{
  "n_layer": 8,
  "n_head": 5,
  "init_std_o": 0.0324,
  "init_std_down": 0.0229,
  "beta2": 0.95,
  "lr_head": 0.00771,
  "warmup_steps": 200,
  "dataset": "wikipedia_en"
}
Each number is 200 + 30 x the weight over its row's rms, rounded and kept within 0 to 999. Layers, rows and columns count from 0. The size before them is the row's rms in percent of the matrix's.

# layer 5 attention output (transposed), 160x160, rms 0.0978, rows 8-10,40-42,72-74,104-106,135-138, columns 0-159
088,197,197,201,201,213,230,166,255,233,209,167,224,166,169,233,175,177,190,192,194,221,216,202,255,177,169,224,225,193,236,224,162,224,176,136,231,217,137,185,185,225,190,176,213,261,261,231,229,212,164,218,216,203,182,222,236,198,234,181,226,260,205,144,224,162,175,189,240,182,180,171,160,181,166,175,198,180,228,200,277,203,200,175,167,206,221,190,151,171,216,221,191,192,220,209,281,171,181,197,159,173,181,219,171,201,158,222,154,203,221,174,207,241,190,143,188,203,166,125,178,175,214,180,201,190,226,200,176,245,231,222,204,175,145,211,211,225,230,203,164,166,237,202,203,217,169,188,228,199,259,190,207,220,247,282,206,196,200,154,169
089,179,142,224,171,171,191,212,190,229,217,165,236,193,213,266,182,197,182,196,219,171,217,211,225,207,205,158,250,200,246,205,207,200,195,263,219,194,222,205,221,138,205,189,203,179,203,224,184,197,217,176,232,226,183,233,180,190,184,191,188,256,185,208,209,243,219,182,157,175,161,148,156,201,208,215,177,266,200,188,186,227,213,191,227,160,191,209,244,258,174,209,178,185,209,224,176,199,176,189,200,161,238,151,234,239,220,253,248,185,220,253,243,180,213,224,264,240,141,201,259,174,192,180,183,223,198,200,213,219,129,228,225,202,187,187,174,195,182,217,184,171,211,211,183,140,229,150,132,159,157,187,274,217,164,244,215,221,177,186,238
088,138,209,276,226,144,197,165,187,215,192,200,172,228,197,164,233,169,187,166,186,189,122,222,176,208,193,157,210,206,243,265,222,238,217,198,184,224,198,237,202,179,205,218,197,159,217,227,194,162,208,207,215,215,248,233,221,177,186,221,159,291,202,182,130,224,209,232,184,184,198,216,196,187,191,219,185,196,187,175,219,153,223,194,201,215,174,188,215,210,226,204,225,200,181,151,200,180,223,163,203,117,182,190,260,202,133,178,184,211,227,179,228,219,127,237,169,196,192,188,228,158,174,219,203,179,217,174,162,181,267,225,204,199,189,183,186,221,177,170,196,191,235,212,221,240,212,157,169,151,242,148,220,205,266,169,189,225,191,232,194
061,171,261,192,224,175,198,187,199,195,206,192,190,177,229,222,179,204,237,254,285,246,198,235,207,198,279,202,161,207,209,196,183,267,238,183,200,216,202,178,205,175,219,182,144,211,216,206,248,209,155,209,199,229,187,241,193,199,260,237,236,180,221,219,222,121,224,197,215,146,173,214,204,183,155,195,223,155,202,238,241,221,232,142,180,169,201,202,207,232,199,153,188,202,210,198,208,209,163,200,158,181,158,190,186,233,227,173,222,139,197,237,210,209,166,194,205,215,170,226,205,179,193,182,166,231,248,224,202,227,184,238,212,163,167,206,244,166,192,261,140,226,202,194,186,171,176,220,155,167,229,172,239,229,215,207,167,187,200,124,232
063,202,222,185,149,186,186,204,141,230,217,257,224,184,175,232,202,148,204,194,184,226,216,226,176,126,182,139,183,177,162,159,210,215,231,219,162,246,202,195,215,219,170,150,215,186,217,215,225,231,177,208,204,189,227,149,185,224,227,196,244,162,211,229,236,221,260,179,175,205,232,226,191,201,227,171,178,266,223,193,244,217,185,217,207,216,202,221,227,166,174,200,196,137,226,183,197,233,221,248,176,179,224,187,185,167,240,195,113,256,210,161,167,194,202,200,161,157,145,227,220,189,267,184,183,220,233,248,184,207,137,195,176,178,226,165,194,243,177,191,159,191,236,207,179,149,188,188,200,200,219,216,176,188,148,177,218,217,216,254,201
068,197,207,198,148,177,222,188,185,197,127,197,174,153,224,207,185,217,192,173,226,185,244,140,204,144,186,184,251,183,159,142,231,207,181,215,189,212,192,238,190,150,204,156,188,165,208,211,193,164,180,224,202,222,177,222,211,229,198,186,227,168,202,170,236,248,197,152,182,195,227,201,148,175,206,237,209,208,200,199,144,205,193,197,223,161,187,227,157,197,181,219,220,189,151,206,207,254,237,197,203,220,200,169,260,194,220,245,210,184,187,210,183,204,160,239,200,287,171,244,186,215,206,218,177,216,231,223,246,233,253,244,239,237,219,216,177,176,227,211,166,194,235,179,150,174,191,250,238,241,189,251,199,165,241,182,192,124,149,159,178
061,211,241,179,205,175,202,216,230,198,193,199,207,204,198,169,188,216,167,173,188,178,291,197,225,230,222,122,217,154,227,219,140,200,195,212,220,177,207,139,197,212,242,196,233,185,160,220,176,181,209,136,199,195,212,175,249,217,196,255,180,185,180,190,189,223,174,191,181,191,230,185,208,174,203,181,193,209,224,218,188,212,197,204,167,201,204,162,225,156,215,193,228,185,204,209,175,176,236,271,163,204,240,222,235,192,221,212,233,238,162,239,147,214,174,180,182,273,239,174,187,227,185,209,299,235,130,185,167,199,189,162,219,196,181,264,209,207,220,220,220,241,220,199,229,244,201,169,232,138,189,216,226,227,210,174,159,270,170,200,180
066,170,192,253,236,254,173,200,234,132,184,165,187,216,256,203,248,206,206,157,229,177,188,200,228,210,227,205,157,233,245,212,183,230,196,176,227,151,197,180,186,169,219,208,192,256,173,190,212,227,198,224,208,209,160,244,223,132,152,211,174,239,198,146,98,166,211,180,152,199,232,164,156,176,210,204,221,196,190,201,238,189,186,182,207,264,222,195,221,214,206,262,208,205,194,183,251,206,186,204,152,192,258,229,153,196,181,181,187,133,186,109,243,185,200,179,212,155,196,188,203,184,182,178,218,202,211,208,186,207,224,172,184,222,177,220,187,173,213,188,230,180,184,182,193,178,237,176,185,253,229,234,149,222,168,220,207,184,180,178,213
058,167,227,211,186,151,190,223,212,195,226,211,214,157,105,203,234,168,205,217,193,154,222,200,244,246,201,236,210,254,202,134,172,211,236,172,202,230,173,197,213,265,192,245,186,174,242,152,170,173,196,169,182,206,180,228,214,195,243,213,211,219,178,258,261,183,215,140,172,231,222,227,222,177,231,198,185,224,194,163,164,213,260,171,245,218,183,256,219,200,191,166,198,235,246,197,171,206,227,239,257,203,191,177,183,172,219,200,184,221,224,207,207,239,192,198,197,168,170,204,164,210,221,163,204,202,206,244,147,223,163,198,254,140,203,163,200,203,201,179,240,251,198,226,223,259,177,172,210,229,178,159,195,257,223,193,178,205,236,208,212
170,210,182,192,192,182,169,213,150,159,200,232,195,235,194,202,236,218,220,213,228,155,160,212,167,210,226,195,200,261,233,161,246,199,217,251,158,209,223,221,225,191,172,240,202,137,184,181,182,199,207,204,201,198,216,158,166,189,156,199,188,159,217,194,199,225,202,209,164,236,179,229,220,188,245,217,195,205,159,198,140,195,185,226,247,200,179,202,258,245,214,235,227,243,185,209,186,230,189,209,232,193,244,196,193,210,256,141,265,168,154,195,201,169,192,285,207,196,191,292,209,225,196,237,149,224,201,207,249,202,148,188,202,192,253,194,171,225,238,173,215,199,189,215,193,201,219,196,135,227,158,184,186,180,174,136,166,166,224,230,237
168,209,284,189,228,219,235,196,181,149,202,209,155,223,202,182,191,196,227,259,171,196,224,196,184,202,219,228,215,196,185,221,206,202,207,169,174,243,169,202,183,254,203,151,202,220,199,168,216,165,176,166,181,199,195,123,192,227,227,173,190,139,232,203,223,163,114,221,234,214,229,238,205,194,190,197,201,159,175,198,212,169,207,223,194,198,250,211,174,167,221,182,228,207,163,193,226,213,201,235,200,229,184,231,169,170,225,120,165,223,177,171,176,257,174,188,139,174,234,217,121,229,250,234,226,191,188,184,219,191,253,204,156,189,204,219,200,204,220,225,191,241,180,201,197,219,216,236,233,231,265,250,196,202,268,204,170,179,199,204,144
178,253,198,156,184,235,174,190,216,205,239,211,212,187,218,240,170,223,173,216,181,239,246,163,228,156,214,227,198,198,184,153,197,131,207,184,214,160,221,200,203,220,202,221,221,220,176,185,178,283,162,187,182,165,164,140,191,191,246,176,230,122,224,202,228,172,181,227,212,206,166,207,225,246,189,172,211,200,243,222,231,252,198,194,219,176,204,221,164,181,177,237,197,190,252,206,186,201,173,228,208,257,194,207,138,228,242,204,253,205,208,222,178,171,254,158,215,224,193,199,173,267,163,207,180,222,154,231,238,205,165,168,164,212,227,205,220,193,227,257,196,202,193,161,172,158,215,226,228,227,150,230,196,191,115,224,206,179,194,209,188
061,240,232,180,215,191,154,192,230,229,187,236,151,210,209,250,258,190,208,184,191,148,214,185,254,154,209,207,195,239,204,239,237,231,211,172,248,185,193,204,228,140,249,220,208,202,176,243,171,206,183,225,220,245,203,194,179,208,188,194,181,218,171,220,275,165,138,195,169,224,179,231,128,179,189,208,249,254,227,207,205,220,185,175,214,188,208,224,241,151,179,182,226,156,284,251,187,207,184,209,213,181,232,171,193,179,240,187,200,190,227,184,167,193,219,205,235,163,180,206,160,169,202,155,239,151,190,186,200,201,168,235,197,168,185,180,190,166,214,188,218,229,244,186,254,253,213,223,195,164,206,213,249,236,249,216,154,175,176,174,166
065,160,212,199,180,271,193,203,209,248,193,156,155,226,196,214,133,230,249,225,189,266,209,194,187,267,187,191,250,168,137,226,197,177,235,165,176,212,192,172,176,182,191,215,221,227,216,216,215,186,207,181,175,201,212,202,186,228,199,177,176,205,172,207,249,162,203,188,208,176,215,154,204,230,198,215,185,223,247,185,158,177,193,170,225,249,176,223,166,174,172,129,189,217,150,184,194,218,181,157,249,192,148,199,246,242,226,228,159,228,213,251,203,180,220,200,182,230,140,157,218,214,202,191,199,180,199,183,226,143,225,194,186,216,193,177,182,194,165,211,164,246,200,161,188,160,151,152,232,210,199,238,163,180,199,275,221,173,157,151,167
070,160,230,190,211,176,231,213,195,242,160,233,200,194,184,206,247,261,194,168,247,204,145,192,145,172,198,162,245,195,212,206,204,203,203,202,202,173,194,217,192,186,165,232,180,188,252,245,239,227,206,227,225,190,211,250,237,210,198,241,190,238,186,205,144,128,243,165,230,160,160,189,267,134,191,186,248,193,248,205,134,230,186,143,176,199,184,152,185,210,189,197,204,222,160,226,197,232,202,201,191,252,196,179,186,231,158,226,222,174,188,204,199,170,197,157,172,213,196,180,230,201,136,171,136,185,191,239,190,223,200,200,257,215,206,189,176,240,213,135,190,226,221,231,186,206,186,142,225,217,187,140,226,196,216,179,180,212,219,186,233
064,207,168,229,214,202,201,226,187,251,198,176,184,190,200,177,193,227,216,224,228,185,185,190,206,239,160,187,131,120,235,259,202,227,242,187,187,241,185,138,214,219,206,178,218,190,220,252,199,178,259,194,234,187,217,223,216,230,179,189,228,216,166,233,182,170,214,214,190,168,171,193,208,189,212,215,153,203,178,237,228,200,193,185,210,246,237,161,243,180,232,151,222,197,181,204,225,223,172,116,130,182,160,256,190,228,263,181,158,164,156,237,197,210,205,206,225,173,250,149,244,150,238,176,202,186,214,165,215,197,176,182,223,211,169,198,242,177,167,176,168,223,219,184,188,186,155,166,181,183,241,219,161,177,211,201,192,256,203,157,243
# layer 5 attention value, 32x160, rms 0.0787, rows 8-11, columns 0-159
099,193,196,200,187,206,176,158,144,176,192,199,200,172,198,204,201,281,194,199,222,148,177,216,257,191,258,193,193,213,212,199,226,206,192,192,177,210,219,236,241,216,209,195,151,129,189,149,230,179,173,203,167,204,138,210,195,172,238,186,236,237,175,185,192,222,183,215,222,175,206,265,205,217,243,168,254,157,174,211,214,177,151,211,180,182,157,184,183,175,237,227,213,197,223,258,204,195,235,176,197,190,210,200,162,228,216,162,208,210,145,226,235,140,188,245,211,215,186,271,191,199,189,184,197,168,256,221,183,192,226,175,224,211,196,167,171,168,127,211,150,210,168,223,166,185,211,185,141,150,137,211,188,216,182,170,201,187,257,229,251
101,247,261,167,243,139,164,191,147,200,217,209,224,159,217,199,156,156,197,187,187,167,192,201,208,169,199,181,263,216,206,174,182,254,171,177,196,189,167,189,214,217,212,185,220,218,219,195,196,144,157,227,204,169,245,196,176,203,221,210,209,175,127,201,160,187,168,240,178,236,193,175,264,214,148,204,111,233,173,196,236,221,214,265,209,193,225,207,152,152,187,204,177,193,213,157,238,147,199,168,170,217,165,207,197,148,220,187,209,186,155,154,217,209,162,183,169,202,211,197,167,182,179,121,185,244,199,205,195,209,221,201,185,244,211,218,176,176,181,156,184,256,180,214,220,244,157,212,233,214,200,243,162,217,184,231,208,192,218,185,189
101,160,232,168,181,232,245,161,248,174,203,251,184,182,223,204,183,215,158,172,221,145,223,176,167,193,202,188,214,165,202,183,187,194,197,170,203,206,206,172,174,174,208,209,202,161,203,215,172,241,163,241,206,186,171,171,167,218,270,215,164,215,156,184,188,242,187,206,241,242,186,170,124,211,208,201,157,208,239,213,224,198,113,201,216,185,194,219,180,204,162,243,209,193,178,181,199,230,162,198,185,212,217,176,149,207,192,127,261,225,219,228,205,173,172,207,173,171,141,267,170,241,204,153,196,173,200,229,275,175,163,227,240,215,161,192,216,224,225,219,208,207,218,215,200,202,224,179,207,255,212,151,181,193,145,248,238,220,207,203,158
101,208,213,176,208,175,205,158,175,160,228,160,173,142,189,186,204,206,191,154,225,146,224,255,237,130,187,179,212,249,178,189,174,166,197,217,202,238,186,185,219,161,207,229,188,237,206,179,182,235,161,240,199,182,221,193,187,235,203,194,183,187,238,158,233,226,264,154,249,193,192,206,158,206,211,235,220,229,221,259,216,194,189,250,217,183,202,220,199,193,222,248,224,228,255,198,164,159,189,267,211,223,156,228,234,175,196,207,222,151,213,182,140,197,219,206,196,205,208,225,257,185,166,235,165,213,160,230,165,188,230,229,152,179,159,197,214,194,236,212,187,183,168,195,253,165,193,171,145,191,252,224,200,184,188,125,174,228,206,251,210